config = dict(
    n_layer=12,
    d_model=256,
    n_head=4,
    n_kv_head=1,
    head_dim=64,
    d_mlp=1024,
    vocab_size=11932,
    activation='silu',
    norm='rmsnorm',
    norm_place='pre',
    norm_eps=1e-05,
    positions='rope',
    rope_base=10000.0,
    rope_fraction=1.0,
    qk_norm=False,
    attn_scale=0.125,
    bias='qkv',
    tie_embeddings=True,
    parallel_block=False,
    init='normal',
    init_std_qkv=0.0289,
    init_std_o=0.0,
    init_std_up=0.0289,
    init_std_down=0.0,
    optimizer='muon_variant',
    lr=0.00809,
    lr_mult_up=1.27,
    beta1=0.93,
    lr_head=0.00825,
    grad_clip=1.0,
    warmup_steps=200,
    schedule='wsd',
    decay_fraction=1.0,
    decay_shape='exp',
    final_lr_fraction=0.0,
    batch_tokens=16384,
    seq_len=512,
    doc_mask=False,
    train_tokens=213500000,
    steps=13032,
    dataset='wikipedia_en',
)
Each number is 128 + 24 x the weight over its row's rms, rounded and kept within 0 to 255. Layers, rows and columns count from 0. The size above them is the row's rms in percent of the matrix's.

# layer 8 MLP down (transposed), 1024x256, rms 0.0528, rows 551-577, columns 0-127
size [ 86 103  98 101  94  94 103  93  99  96 103  90 108 103 103 105 107  89  95  98  93  95 105  97 103 101  99]
[[ 76 159 141 122 134 108 125 129 134 108 121 198 100 147 119 130 144 136  91 138 124 111 121 108 128  76  92 141 139 134 132  69 144 158 140  90 128 138 129 141 131 130 181 130 104 156  79 131 156 119 119 140 123 107  95 101 142 103 103 145 158 149 132 149 112 122 144 165 119 116 158 103 106 140  86 123 125 103 142  91 115 127 133 117  70 154 149 142 155 128 132 100 141 136 146  74 161 153 102 134 127 102 148 151 123  89 140 156 127 131 164 125 136  97 125 132 115 130 146 131 100 151 127 156 144 150 127 130]
 [167 103 133 154 133 151 134 127 128 108 112 147 127 172 128 155 151 109 123 142 116 160 132 106 148  70 166 142  99 172 144 134 126 119 162 144 137  96 123 144 135 161 121 170 140 144  87 108 135 138 138 121 125 117 163 169 143 136 137 126 127 136 131 134 117 123 144 119 201 148 163 117 142 110  93 191 155 174 154 129 133 170 174 137 142  94  90 132 104 147  99 119 110 154 132 155 161 167 142 115 123 119 132 191 105 102  76 136 145 125 142 120 153 144 118 129  71 133 120 128 123 139 120 139 153 134 136 134]
 [ 80 157 163 113 159 108 163 141 123 147 113 128 117 155  82 135 118 163 110 130 146 130 137 101 152 110 151 137 107 156 162 134 177 164 155 133  99 115 125 164  87 125 133 138 128 141 134 171 144 166 160 125 130 148 120  60  98 107 107 164 159 158 105 126 124 109 158 104 138  81 142  98  73  90  98 129 153 156 143 134 110 104 122 149 117 161 110 171 127 124 152 154 110 130 122 146 130 136 158 117  89 114 149  63 125 106 130 121 117 163 103 123 103 140 133 115  89 111 120 170 125 124 121  74 187 106 139 133]
 [108 149 115 124 116 143 146 113 117 162 127 149 125 185 134  98 135 136 148 140 143 175 129 142 132 125 127 106 132 127 114  98 135 130 113 134  99 116 123  86 135 145 137 159 127 157 125 142 176 100 135 113 107 140 136 115 160 159 105 118  99 122 155 124 129 143 157  90 125 112 125 131 129 139 144 123 135 130  99 187 141 105 109 127 106 126 147  90 122 138 136 122 101 163 106 103 110  93 162 115 142  95 133 144 123 155 143 126  53 134 109 154 155 139 180 112 123  94 139 127 153 159 138  83 115 169  84 140]
 [ 82 118 118 133 111 115 134 107 145 138 117 138 142 132 119 181 124 143  82 137 138 152 160 108  60 114 185 132  85 129 106 135 126 179 127  93 128 128 110  94 141 149 147 134 130 157 112 145 121 156 121  83 162  85 114  89 111 139 110 155 138 159 143  80 146 144 136 139 132 141 101 146 135 129 133 104 144 132  97 136 118 115 144 148 134  91 111  95  97 119  90 135 110 148 109 141 155  75 147 147 111 112 150 149 102 104 154 120 161  95 111 128 126 129 119 164 122 126 153 118  92  97 105 127 161  96 137 113]
 [101 110 158 142  77 127 142 122 138 108 141 121 160 103 150 130 105 133 109 157 123 145  89  97 140 100 112 127 123 114 125 143 161  96 179 167 131 205  89  93 117 125 139 132 166 139 127 138 102 115 151 145 140 162 144 174 143 145 133 109 110  94 127 143 126 172 107 100 149 108  88 117 107 137 158 100 120 150 131 126 144  83 132 172 126 134 127 133 122 127 109 105 143 107 117 138 123 117 130 150 135 148 123 105 107 102 119 168 131 137 137 122 122 134 124 148 138 127 159 130 124 150 154 119 129  69 121 107]
 [155 153 164 150 138 113 164 137 101 113 132 132 142 111 141 103 137  97 100 119 108 157 153 167 128 113 113  95 173 140 100 127 116 121 159 149 129 140 128  61 150 101 163  83 128 132 185 165 179 134 136 109 133 142  85 148 124 136 122 108 181 149 100 128 131 105 131  91  90 164 136 121 121 110 119 103 133 121 133 133 115 134 121 182 187  93 125 153 154 132 107 127 157  91  58 125 182 106 166 138  84 122 125 125  97 180 117  98 122 110 129 114 123 109 128 137  85 114 126 126 127  95 124 135 160 144 134 175]
 [138 136 179 127 125 143 131 115 108 121 151 129 101 131  95 149  99 111 158 119 140 184 129 155 168 128 126 119 118 138 130 144 118 142 119 145  87  90 137  78 169 144 130 131  92 161 137 139 114 158 119 119 143 117 166 119 118 104 122  94 109 162 142 171 151 163 117 105 126 164 148 156 106 149 121 147 131  72  45  86 123  87 122 106 134  80 108 144 139 115 135 135 125 134 133 128  80 186  79 160 134 139 117 160 117  91 130 114 155 105 103 135 130 155 107 103 144 133  45 168 119 115 100 133 121 110 122 148]
 [119 104 113 107 110 141 109 130 108 133 135 104 145 152  98  97 125 115 129 141 157 144 138 139 134 140 116 106 124 126 209 141 113 122 108 123 139 128 145  67 104  83 132 160 171 140  98 121 143  65 146 135 146 127 133 108 102 141 145 139 124 124 113 116 149 117  59 121 129  71 124 163 139 143 200  89 174  92 108 123 162 111 139 152 123 117  79 142 111 124 115 113 113 111 142 132 145 127 144 115 118 133 112 125 143  56 156 115 160 122 119 117 129 103 107  97 142 149 126 117 109 132 130  93 123 148 155 122]
 [119 122 127 159 101 116 153 147 130 153 130 130 104 130 100  84 141 157 165 112 121 131 104 150 153 129 117 103 123 152  70 123 147 145 124 121 154 164  94 164 140 122 152 118 146 119  94 117 138  87  73 127 140 121 114 146 155 136 103  91 104 130 147 135 138 152 106 155 111 161 170 148 127 150 102 128 136 143 164 150 162 117 130 141 135  90 105  84 128 115  86 131  95 116 126 131 144 123  84 128 111 115 130 140 163 112 157 137 139 141 125 124 103 144 105 157 132 144  94 113 172 119 129 164 121 132 111 152]
 [139 124 110 133 115 140 107 108 114 152 132 163 108 110 156 142  77 114 133 124 113 145 102 145 133  82 179 151 149 155 109  95 107 120 149 144  82 135 126 154  94 127  93 124 148  89 133 138 167 129  93 145  91 133 165 150 131 117 155 132 130 134 108 125 113 132 114 113 159 140 124  93 159 118 130  78 106 114 125 165 132 122 141 109 102 169 105  88 122 144 142 158 126 122 126 120  97 104 125 123 138 125 105 111 135 170 104 126  73 146 101 147 106  73 179 145 146 162 157 126 166 120 144 130 136 116 144 113]
 [ 84 102 164 133 159 167 174 128 158 143 127  92 144 139 100 120 143 105 120 152 111  86 151 162 146 100 144 168 121 109 126 113 117 143 100 110 125 133 118  93  82 127 105 153 157 151 121 150  90 133 117 140 167 125 141 119  90  93  68 117 130  92 128  83 111 186 108 115 113 116 152 145 160 103 113 138 111 133 142 112 160 114  63 135 107 101 144  84 110 130 109 123  99 140 115 128 102 125 141 120 110 119 144 142 107  92 110 141 179 129 122 124 151 129 110 168 123 141 168 141 117  90 129 126 103 152 124 147]
 [200 102 166 184 131  93 133  96 115 126  92 115 139 134 145  96 119 119 103 167 138 159 119 105 145  92 116 110  99  94 111 136 135  95 116 152 129 143 147 192 158 100 121 147 148 147 137 128 159 108 161 138  97 139 152 159 106 142 116 143 117 110 100 134 135 168 138 165 119 170 127 153  96 150 111 140 108 129 179 134 125 128 130 138 108 147 159  87  79 184 106 119 111 151 118 132 121 144 137  93 125 115 118 108 165 146 121 135 108 123 119 107 167 144 116 125 135 150 100 131 153 126 111 119 108 179 135 188]
 [102 140 121 119 137 131 106 145 115 142 123 128 188  99 118 115 216 118 145 139  95 134  97 136  88 105 120 163 107 117 123  95 118 147 154 138 155 127 164 108 119  72 132 128 131  97 129 113  68 173 147 129 166 115 133 143 102 149 132 115 163 151 137 127 133  95 124 154  84 110 157 138  99 153 130 114 155 138  94 129 139  78 130 138 113 114 120 147 170 149 107 105 111 124 118 156 124 120 142 101 131 108 116 171 131 139 122 111 107 130 115 117 146 133 155 122 115 136 118 141  95 103 118 130 162 111 158  90]
 [112 174 103  95 163 137 114 104 123  89 121 112 137  93 146 105 145 136 144 161  81  99 151 124  92 144 127 128  92 181 151 114 115 152 137 156 118 171 165 132 121 141 130 171  78  82 121 114 131 123 178 139 119 135 144  89 143 108  55 131 116 139 129 137 132 105 122  89 106 178 136  80 156 117 133 143 107 132 136 145 111 118 124 101 116  98 129 142 118 113  93  99  97 138 106 187 139  91 127 162  92 172 145 176  70  98 104 118 179 116 135 127 109 101 125 156 128 133 144  99 143 128 137 119 146 156  95 163]
 [134 120 143 124 121 110 131 119 150 148 144 117 117 106 160 151 103 119 119 169 128  91 101 150  70 132 161 109 162 129 144 102 154 126  95 130 111 126 127 147 126 134 190 138 131 132 107 113 137 126  86  94 178  95 169 120 101 120 134 110 108 118 140 130 121 131 151 112 161 133 121 134 121 116 152  84 133 158 136 117  70 134 118 117  89 123 146 129 103 177 148 113 126 137 105 118 169 117 109 151 159 156 122  73 114 106 114 123 108 113 113 124  84 102 131 125 134 181  97 130 144 117 123 164  94 148 125  98]
 [137 130 205 138 114 118 127 147 140  75 126 129 122 122 138 123 121 166 143 154 112 132 117 145 139 143 166 141 128  92  98 120 154 134 118 153 118 153 148 154 117  88  84 148 136 119 138 127 107 127 130 151 117 111 125 127 105 120 162  99 113 143 145 100 122 139 108 104 136 140 101 128  88 135  95 137 115 121 112 159  82  60 101 131 131 112  98 128  97 142 100 134  99 146 116 108 140 131 154 126  86  92 113  96 118 116 163 129 123  86 112 140  96 139 128 118  83 117 144 144 166 156 124 158 110 131 106 140]
 [127  92 139 128 150 119 153 149 145 158 100 140 132 161 177 117 139  79 136 113 116 109 118 162 131 157 111 183 142 144 198 162 123 124 109 139 139 135 144  16 130 146  97 137 124 127 140 137 104 107 112 120 166  90 163  76 107 115 112 124  78 135 147 136 146 130 154 154 148 120 164 156 107 144 127 147 145 124 122  94 161 150 127 127 107 133 113 117 164 159 135 100 127 129 111 103 138 129 122 141 130 110 136 137 152  80 103 131 147  97 111 126 137 134 119 143 126 110 145 127 113 125  89 111 147 127 114 125]
 [119 118 140 123 168 143 104 138 167 104 121 128  85 137 155 182 144 109 144  96 141 131 102 109 166 147 134 144 136 179 111 123 108 101 146 135 137 120 133 126  89 140  53 131 133  88 160 116 119 121  85 149 137 155 119  94 138 131 184 148 119 135 127 153 119 129 147 139 111  97 142 146 118  94 110  97 157 123 186 147 139 139 113 111 174 106 120  99 119 109 109 144 136 132 145 134 110 150 106  83 148 154 117 133 119 112 157  90 140 101 144 137 167 141 141 111 109  46 141 143  88 155 121  95 175 143 125 117]
 [135 161 108  89 114 100 135 103 149 118 163 146 129 143 137 116 124  94 175 145 148 123 127 123 127  77 119 155 126 124 144 156 145  94 104  98  98 193 133 154 123 164 108 136 128 159 148 141 119 137 155  85 137 133 129 127 156 127 151 152  91  89 137  68 128  92 162 116 134 131  90 121 137 127 106 169  82  89 112 126 112 122  94 127 112 129 141 117  85 129 193 150 138 107 111 147 133 159  96 176 111  95 125 133 122  88 135 127 117 104 121 116 134 150 161 138  76 139 114 108 101  87 152 137  98 157 163 144]
 [104 146 115  76  99 133  82 108 121 116  81 119 102 147 133 132 155 117 133 124 105 135 104 102 116 128 176 117 147 131 186 130 125 105 173 134 109 154  95 136 183 124 108 170 136  97 134 107 124 116 105 100 120 156 146 146 102 123  92 104  92 153 117  83 146 149 121 112 156 152 117 119 128 173 116 127 100 161 163 130 141  86 141 118 173 182 122 155 117  99 150 131 144 180 152 127 119 160 134  89 125 160  72 129 140 180 109  92 108 129 114 137 131 155  74 139 115 129 146 119 110 106 114 130 166 118 156 115]
 [ 81 117 124 129  85  70 154 122 122 102 147 110 121 145 108 110  94 115 158 127 132 168 122 137 133 155 122 168 144 125 143 139  95 155 114 152 147 115 139 144 107 126 149 114  89 131 130 132 162 102 132 114 135 123  81 108 147 116 112 150  87 152 145 112 127 126 168  95 135 114 109 119 127 153 129 158 146 109 142 131 137 146 142 156 131 159 147 101 116 158 114 147 140 131 140 157  73 112 142  80  93 168 139 129 118  95 112 160 155 116 126 119 128 131 171 154 136 126 101 100 182  77 134 103 138 125 102 114]
 [105 152 159 117 118  87 165 146 176 132 181 104 148 125 142 117 135  94 162 121 166 139 113  87 112 106  93 162 157 133 161 154 130 160 145 135 127 123 152 116 145 131 130  86 118 111 146 124 159 126 149 163 108 183 103 167 134 155 115 100 152 118  97 121 146 150 137  96 125 123 127 134 110 145 137  70 126 107  84 113 109 139 147 124 126 169 117 131 139 141  85 147 148 121 124 130 158 142 150 129 156  97 123 162 172 142 135 105 179 109 159 119 137 143  80 137 129 119 127 111  87 102 165 137 156 141 140 138]
 [159 118  92 120 102 108 182 116 144 120 131 108 121 177 169 125 148 134 140 147 138 126 136 116 120 103 121 182 149 158 146 116 128  83 141 138 129 142 142 100 129 106 159 110 136  91 151  91 140 136 130  78 128  99 134 131 116 129 102 137 129 134 200  79 112 126 140 151 106 125 118 125  71  99 108 117 148 133 134 122 146 135 120 138 101 118 110 114 115 145 124 154 146 132 113 125 107 121 126 127 147 176 106 157  98 121 111 119 153 174 114 159  96 115 137 141  83 137 107 150 138 163  78  94 125 118 178 108]
 [112 129 155 118 142 159 108 152 126 106 146 129 119 157 172 126 135 127  96 163 117 109 140 126 139 102 182  81 160 153 127 149 180 136 156 106 152 171 141 149 137 143  90 141 178 115 138 135 145  89 143  79 156 152 102 164 126 133 143 118 128 130 128 106 154  93 124 106 108  89 147 119 174  97 111  78 116 130 154 157 100 104 161 140 148 176 127 132 108 113 156 102 159 132 159 109  94 114 113 142 103 165  92 124 132  98 132 112 146 124 125 157 146 134 124 105 110 135 128 106 120 131  96 131 101 143 121 157]
 [131 128 126 152  96 101 107 106  85  77 128  90 102 126 166 140 157 127 125 133  91  90  86 148 125 113 100 119 185 171 137 138 118 139 127 113  76 119 146 133 187 137 122 118 129 125 126 165 101  60  95 126 121 105 140 143 136 118 118 159  96 116 121 170 125 119 100 159 157 115 118  95 140 162 119 156 115 158 120 138 114 146 100 133  95 115 137 166 109 180 125 139 112 145 152 142 135 167 120 149 137 172 134 139 101 100 122 112 163 137 140 148  94 138 148 152 132 124 170 108 118 127 106 154 110 111 127 149]
 [162  88 111 114 110 120 149 142 161 154 129  93 115 175 152 144 119 105 106 130 133 137 151  87 102 112  93 131 127 118 150 134 137 114 116 112  86 114 133  47 171 125 141 124  90 148 129 107 152 106 170 162 184 176 133 154 133  96  81 119 153  74 130  96 131 135  81 115 103  95 131 158 142 106 156 131 129 111 124 120 125 178 118 120 118 103 117 109 107 127 133 105 105 175 158  83 113 175 135 113  93 143 111 129 146 130  79 107 130 131  83  83  94 102 149 126  85 150 122 124 129  99 140 118 117  85 144 160]]
# layer 8 MLP up, 1024x256, rms 0.137, rows 552-578, columns 0-127
size [103 106  96  92  91  96  99 111  95  98  93 101 100 104 104 101  86  98  99  96  97 105  92 106 106  95 102]
[[165 160 106 131 128 131  69 110 125 152  99 135 137 133 115 111 131 106 155 128 140 159 156  91 104  98 141 179 141 141 120 115 162 122 112 128 114 144  97 132 110 148 169 113  93 158  79 125 136 138 134 113 129 136 116 142 115 168 110 118  99 141 106 137 171 163 144 110 115 113 146  90  90 117 116 125 120 111 127 126 137 124 149 101 131 133 115 178 122  93 142 175 182 123 119 123 121  96 158  95 153 114 103 156 122 126 112 127 151 113  87 165 103 125 160 123 160 172 108 141 148 138 130 136 123 133 148 111]
 [169 151 147  99  99 147 102 145 115 150 132 105  89 149 114 147 133 147 126 119 151  87 117 117 135 108 123 153 147 156 138  95 107  98 168 128  99 108  76  78 144 112  87 152 128 120 148  90 157 139 132 102 115 104 107 174 127 138 106  98 163 102 145 133 112 146  93 162 131 127 121 140 139 140 105 105 135 140 118 140 114 153 111  86 132 119 157  91  88 100 127 126 160 141 148 122  87 139 162 125 143  87 104 167 140 130 118  86 133  90 132 109 105 106 119 115 122 108 149  98 109 117 113 116 130 123 126  74]
 [160  99 125 135  85 120 122 107 115 144 171  89 122 126 103  97 122 146 100 141 132  98  88 157 131 128 115 117 124 112 107 111 141 138  98 109 117 106 108 156 193 119 148 156 115 149 111 117 125 129 121 185  93 139  89  61 149 146 109 118 103 118 153 107 187 138  97 180 123 127 163 125 105 133 126 129 110 156 154 115 134 159 139  91 109  87 140 132 185 110 160 115 108 102  77 168 136 137 149 162 161 157 119  97 147  97 139  88 134 146 135 130 128 137 124 130 162 142 137 159 145 118 102 154 120 135 121 149]
 [115  88 167 118 164 123 131 111  98 158 168 103 115 177 121  96 115 148 136 135 133 145 127 133  90 130 115 121 129 128 142 147 125 139 132 105  91 110 101 142 123 107 125 169 165 145 152 100 160  97 100 114 126  89 108  87 106  95 113 123  96 143 139  93 133 141 153 186 139 133 172 119 163 122 193 109  87 121 120 110 130 168  91  88 114 149 123 125 174 159 104 119 110 113 174 126 117  88 132 107  92 120 135 119 165 118 147 166  97  86 124 165 140 161 131 125 130 172 112 123  76 184 142 137 116 157 147  96]
 [134 135 119 111 137 135 124 115 120 169 138 158 157 146 124 146 135  94 155  86  97 145 171 176 170 122 153  98 145 130 162 138 132 110 127 130 124 111 100 129  90 129 127 163 125 130 103 102 153 114 116 119 109 103 148 134 130  86 146 126 155 160 109  98 139  94  90 145  89 135 178 109 135 100  81 128 103 138 157 103 118 129  98 135 114  40 125 169 109 121 141 115 102 145 101  87 107 135 124 133 154 124 125 106 127 173 126 127 119 128 126 111 111 125 150 119 138 119 103 101 126 125 110 113 131 163 136 169]
 [ 90  88 119 160 137 103 125  77 129 112 128 155 137  80 125 165 164 121 141 114 106 109 117  96 113 136 157 178 133 118  85  88 149 159 110 141 130 145 123 100 125 185 112 146 154 140 151 140 100 117 144 121 121  93 119 153 181 153 134 108  99 152 116  93 150 151 130 155 140 124 160 116 127 145 130  97 150 113 119 116 127 111 107 130 171 105 151 141  94  91 121 129  94 131 152  97 107 140 113 137 176 144 133 137 122 113 133 111 140 109 142 140 137 118 163 130 171 108 143 186 132 130 114  86  95 155  86 107]
 [150  61 100 108 132 160 136 102 158 105  98 140 121 159 148 135 145 108 126 127 142  83 123 136 106  95 166 121 154 125 140 150 146 124 142 160 176 147 131 118 121 151 112 125 167 148 106 100 138 133  78 122 129 143  84 145  97 143 136 139 133 139 150  92 156  73 113 146 126  89 119 121 149 112 117 106 139 117 148 151 155 127 142 125  95 159  99 135 152 143  94 122 109 129 135  85 168 122 162  77 137 109 128 134 125 144 145 105  96 119 112 171 111 103 167 126 125 117 145 110 176 160 119 168 123 129 137  96]
 [ 73 138  99 133 134 129 179 174 125 164 134 136 106 117 130  89 150 136 130 110  70 102 130  66 127 105 105 138 178 131 201 100  78 173 107 131 135 121 126 150 153 162 103 117 117 135 111 127 103 119 147 149 114 137 139 112 130  96 145 143 124 128 149 116 104 140 114 135  78 128  93 145 139 147 111 101 122 166 125 169 147  78 131  76 148 147 113 140 130 138 128 104 148 122 125 132 108 137 117 133 155 160 137 118 144 146 116 183 133 181 171 128 186 104 159 146 121 145 142 133 142 131 113 120  94 124 127 127]
 [144 140 161 122 139 126 137 124 105  84 132 151 151 124 147 172 141 119 129 179 152 150 113 110 128  77 118 134 134 120 138  93 110 127 145 104 111 144 110 179 133 125 104 116 123 126 138 131 115 120 120 129  71 167 114 127 110 132 197 129 145 142 129 148 127 134 143 153 125 178  93 111 148 119 149 161 117 125 107 104 111 178 137  84 128 117  82 121 191 124 125 173 155 100 134 106 135  98 121 139 101 132 129 156 146 104  95 167  78 133 140 142 144 144 152 114 113 161 143 102 138  94 149 146 115 143  78 147]
 [125 141 130 148 116 179  89 100 167 109 149 197 129 110  98 103 125 163  92 110 107 105 130 125 132 178 116 138  95 132 153 131 142 136  93 136 105 136 103 164 130 140 104 110 120  95 119 129 102 170 134  72 129 114 105 173  80 119 131 118 152 122 139 116 123 154 143 124 160  94 164 111 139 147 109 134 142 123 134  73 133 131 154 154 117  91 107 143 172 151 117 175 122 114 167 162 164 132 138 121 140 149 106 148 131 115 120 169 132  85 102 159 128 129 153 161 162 122  74  97 151 126  91 129 141  78 112 124]
 [125 165 114 130 114  78 103 116  99 110 120 160 155 167 106 115 136 146 149 113 166 109 117 114 159 127 165 116 101 100  96 125  82 119 111 150 112 144 134 131 158 121 101  89 159 101  60 127 138 126 180  79 118 132 147 144 136 120 155 108 129 165 133 124 131 139 118 143 149  89 138 159 113 187 135 142 116 136 144 144 167 119 132 113 140 145 160 148 193 112  77 105 116 112 165 108 151 112 110 157 165 153 100 134  92 121 108 159 108 131  92 138 114 112 141 127  97  98 148 131 118  88 150 106 109 136  95 190]
 [108 129 118 134 113 130 143 103 104 118 144 147 151  88 168 146 106 129 125 141 116 140  99 148 117 114 172 151 138 100  96 114 152 130 135 117 113 121 118 100 107 126 155 102 110 113 126 121 174 139 121 135 123 135  95  79  68 143 117 190 150  97 118 112  99  99 129 164 111 103 129 126 105 155 109 106 120 152 126  86 149 150 109 153 110 130 165 133 127  97  96 138 138 137 126 120 165 133 150 180  99 137 136 147 145 139 101 152 158 131 121 161 103 134 125 134 117 102 135 160 139 119  84 128 143 124 159 134]
 [155 122 171 101 130 127 129  93 152 155  90 156  95 120 138 102 134 119 101  84 113 145 156 120 154 123 144 102 111 156 118 113 123 154 131 170 132  96  87 100 146 141  97 108 119 146 152 101 161 113 143 144 109 158 131 124 137  96 147  76 129 121 150 100 148 180 153 123 133 149  77 142 141 182 172 126 142  82 115 132 157 145  99  95  85 117 132 135  94  91 111 142 118 108 104 135 130 137 127 165 122 125 108 149 155  67 122 128 136 137 126 107 159 133  81 130 141 141 129 154 128 129  93 104 111 115 115 130]
 [161 115  97  81  89 128 136 164 151  85 153 109 147  82 128 116 130  91 116 158 151 152 140 152 166 132  95  94 157 128 129 126 147 138 158 150 176 131 102 150 174 129 133  99 126 110 144  63 129 152 146 103 155 113 123 144 122 122 115 149  91  88 135 154 133 127 140 145 122 152 130 141 111 130 148 140 120 127 121 100 139 133 123  94 101 168  99 105 152 133 132 110 151 121 136 121 101 168 139  96 103 106  92 168 125  50 138 143 118 135 144 146 102 158 143 109 131 114 133 109 162 164 110 118 163 173 113  99]
 [122 186 129 118 117  89 115 144 113 134 145 114 136 159 142  98 119 119 146 108 183 115 136 149 149 115 119  90 169 102 119 104 117 136 103 160 136 142 120 180 126 121  92 117 156 120 142 166 128 143 113  97 104 106 163 124 123 104 160  91 122 120  92 123 150 131  99 109 129 148 130  77 143 121 148 144 127 123 150 123 126 126 126  60 109 159 115 165 161 108 156 128 162 166  96  90 142 148 134 132 108 159 136 148 117 124 118 148 141 139 149 163 110 123 144 117 116 137 129 128 158 110 196 141 122 111  92 139]
 [125 176 112 104 127 129 172 133 117 146  80 118 123 132 159 123 108 121 121 104  92 184 147 171 118 111 130 135 125 107 179 110 152 100 123  90  70 166 137 154 136 146  97 132 117 149 146 100 122 135 138 190 115 115 133 121 107 140 120  85 110 168 162 115 133 160 109 144 111 148 123 130 127 150 129 151 111 122 164 125 118 117 155 102 129 119 112 155 141 101 155 119 120 106 114 128 104 131 179  86 152  83 135 137 129  94 159 101 157 100 152 133 123 130  89 117 146 126 148 101 123 147 148 119 131  85 140 112]
 [103 149 122 177 125 168  97 124 147 147 105  97 113 123  93  83 157 176 116 128 156 153 142  94 133 146 141 134 115 134 142 140 133 141 127  95 109 132 128 130 130 101 121 109 122 165 107 146 152 120 109 106  89 122 100 136  93 102 154 133 154 110 112 107 121 127 147 136 106  82  99 116 170 137 144  93 123 125 139 146 106 142 130 162 125 148 154 172 169 113 116 154 125  78 149 125  84 148 108 104 108 163 133 110 126 153 139  78 131 122 136 112 133 119 133 126 154 157 114 138 139 150 118 128 127 120  86 162]
 [138 133 140 100 131  85 137 132 124 115 138 142 165 150 127 146  94 114 114 139 124  99 108 136 160  88 110 147 115 117 123  86 139 120 115  89 124 121 117 184 108 131 131 146  88 166  91 154 104 116 130 151 158 154 164 163 150 126  85 115 141 160 118  93  80 105 129 131 132 138 122 119 116 146 129 187 108  75  87 144 150 134 129 159 169 127 146 139 102 123  97 101 110 122 195  74 154 152 144 123 166  99 147 130 171 116 129 142 150 133 132 128 147 125 118  93 139 130 110 137  96 122 160  96 124 132 128 139]
 [137 140 112 103 190 121 154 128 145 113 113 119 120 122 134 114 151 168 160  73 137 116  99 110 149 122  93  92 121 121 105  96 142 108 150 134 127 122 100 120 139 121 103 107 145 110 160 127 143 161 115 153 149 151 134 133 113 138 186 115 128 111 119  93  78 142 134 143  98 115 136 131 128 152  69 139 112 139 158 125 154 116 108 129 118 131 117 134 101  68  95  84 132 109  92  93 133 129 124 106 141 121 152 118 123 193  93 141 186 150 165 112 104  93 148 158 125 147 119  87 142 105 144  87 132 132 111 156]
 [ 96 169 150 148 159 128 148 152 137 140 119 142 128  98  74 169 128 110  95 104 154 126 157 166 135 122  98 133 106 119 131 177 163 140  84 110 124 129 140 111  86 121 149 139 121 156 162 129 133 144 157 115  98 138 127 124 140 133 150 145 162 121 111 155 151 104 155 140 112  93 152 109 138 150 143 143 126 112 143 181 147 134 149 140  91 116 118 121 139 116  90 149 128 111 113 134  71 111 108 119 172 134 160 113  69 126 200 131 123 121 149 123 157 137 160 130 107 114 132 128 143 116 165 169 105  97 147  95]
 [ 83  86 117 155 141 134 122 164 160 168 140 123 134 162 187  81  97 176 162 102 118 115 120 121 117 132 138 139 189 129 106  89 115 153 112  96 163 190 172 125 116 127  98 147 105 123 153 125 113 158 128 136 138 144 107 136 143 135 114 107 164 134  61 102 138 128 116 111 139 153 152 148 118 109 130 195 111 122 122 136 153 165 128 114 117  90 112 181 102 132 118 145 125 159 155 119 127 121 107 124 138 139 153 125 115 150  95 142 106 127  82 120 136  86 138  91 140 145 131  94 133 165 131 171 152 129  99 111]
 [150 143 121 115 142 123  60 104 146 131 130 122 130 114 133 122 160 143 117  88 119 145 102  88  89 130 128 159 122 100 100 112 119 126  89 117 168 115 140 182 171 108 178 145 124 109 148 143 114 105 120 137 111 154 114 114 147  82 133 123 113 175 139  83 138 122 110 110 113 129 153 106 103 144  84 109 128 129 137 190 116 132 149  88 101 154 135 132 115 121 106  91 115 152 107  87 122 123 108 118 173 135 124 131 158 135 118 127  72 135 150 186 101 135 116 129 131 182  82 108 127 180 184 107 113 127 138 107]
 [174 147 105 140 105 126 108 108 166 112 137 135 153 155  96 163 134 151 135 120  98 103 124 121 149 135 124 125 101 146 151 161 103 148 129 125 104 108  79 121 142 106 103 124 162 105  83 150 152 115  89 105 138 134 136  99 175 124  95 127 124 179 138 183 137 142 127 130 114 154 123 105 124 112 129 158 124 139 128 147 129 142 148 116 144 170 139  95 113 142 138 121 146 123 114  89 182 115 154 103 129 134 114  90 146 160 148 173 104 145 154 148 170 120 138 100 166 134 103  98 114 110 136 154 130 162 139 122]
 [101 140 157 156 110 118 143 157  83 127 102  96 159 132  88 105 132 147  89 150  80 148 119 122  89 189 106 131 140 126 134 116 100 105 121 141 145 122  97 128 137 130  94 116 112 122  77 127 138 122 120 182 140 165 124 142  98 120 142 137 105 148 153  71 116 124 117 130  98  91 132 101 115 143  93  91  66 152 142 128  88  85  97 148 173 123 123 117 148 159 123 113 129  99 137 120 142 157 102  97 131 104 115 167 110 157 149 134 138 195 113 108 147 152  80 142 121 161 107 151 111 102 143 147 142 121 115 112]
 [125 163 115 148 110 109 144  98 123 147 155 117 113 132 167 131 100  85 158 141 158 161 143 148 119 130 124 107 137 147 146 125 138 124 145 151 120 135 186 129 118  70 121  75 161 143  79 142 156  84 117 151 111 132 110  98 138 139 144 127 103 109 142 145 111 129 146  86 139 123 137 103 130 128 129 144 152 139 107 140 126 162  83 108 114 169 120 100 150 140 108 125 164 106 148 133 166 122 159 115 115 107 143 205 136 117 126 134 140 123 122 156 150 130  82 136 129 182 133 131 129 151 119 131 167 166 120 106]
 [115 159  50 124 133 131 100  89 127 120 139 105 136 131 106 127 121 100 101 115 122  92 137 157 150  73 179 101 172 151 117 147  95 136 150  57 177 104 109 144 128 147  91 137 139 110 133 155 105 108 109  78  87  91 123 107 100 118 153 117 123 110 137 137 118 113 145 139 124 131 138 135  92 137 124 150  78 126  80 161 132 151 124  93 157 139 164 174 136 108 119 122 135 102 125 113 124  93 129 115 126  85 178 145 163 129 155 168 115 115 133 127 157  89 122 144  95 141 130 117 110 124 126  93 131 104 132  94]
 [143  87 115 107 144 126 143 171 163 111 124 136 156 133 137 105  97 136 152 121 168 161 101 156 159 161 131 138 150 127 116 131 124 138 135 122 116 140 124 134 175 133 107 132  96  68 123 131 138 122 134 108 100 153 143 170 144 120 106 136 117 137 168 113 101 105  90 123 136 150  94 117 116 122  61 145 153 140 110 133 142 162 138 140 119 134 173 180 162 128 170 129 104 165 119 128 147 140 126 164 104 134 123  94 135 120 129 118 124 124 123 108 131 133 141 137 150 148 147 145 114  86  93 132  90 165 124 109]]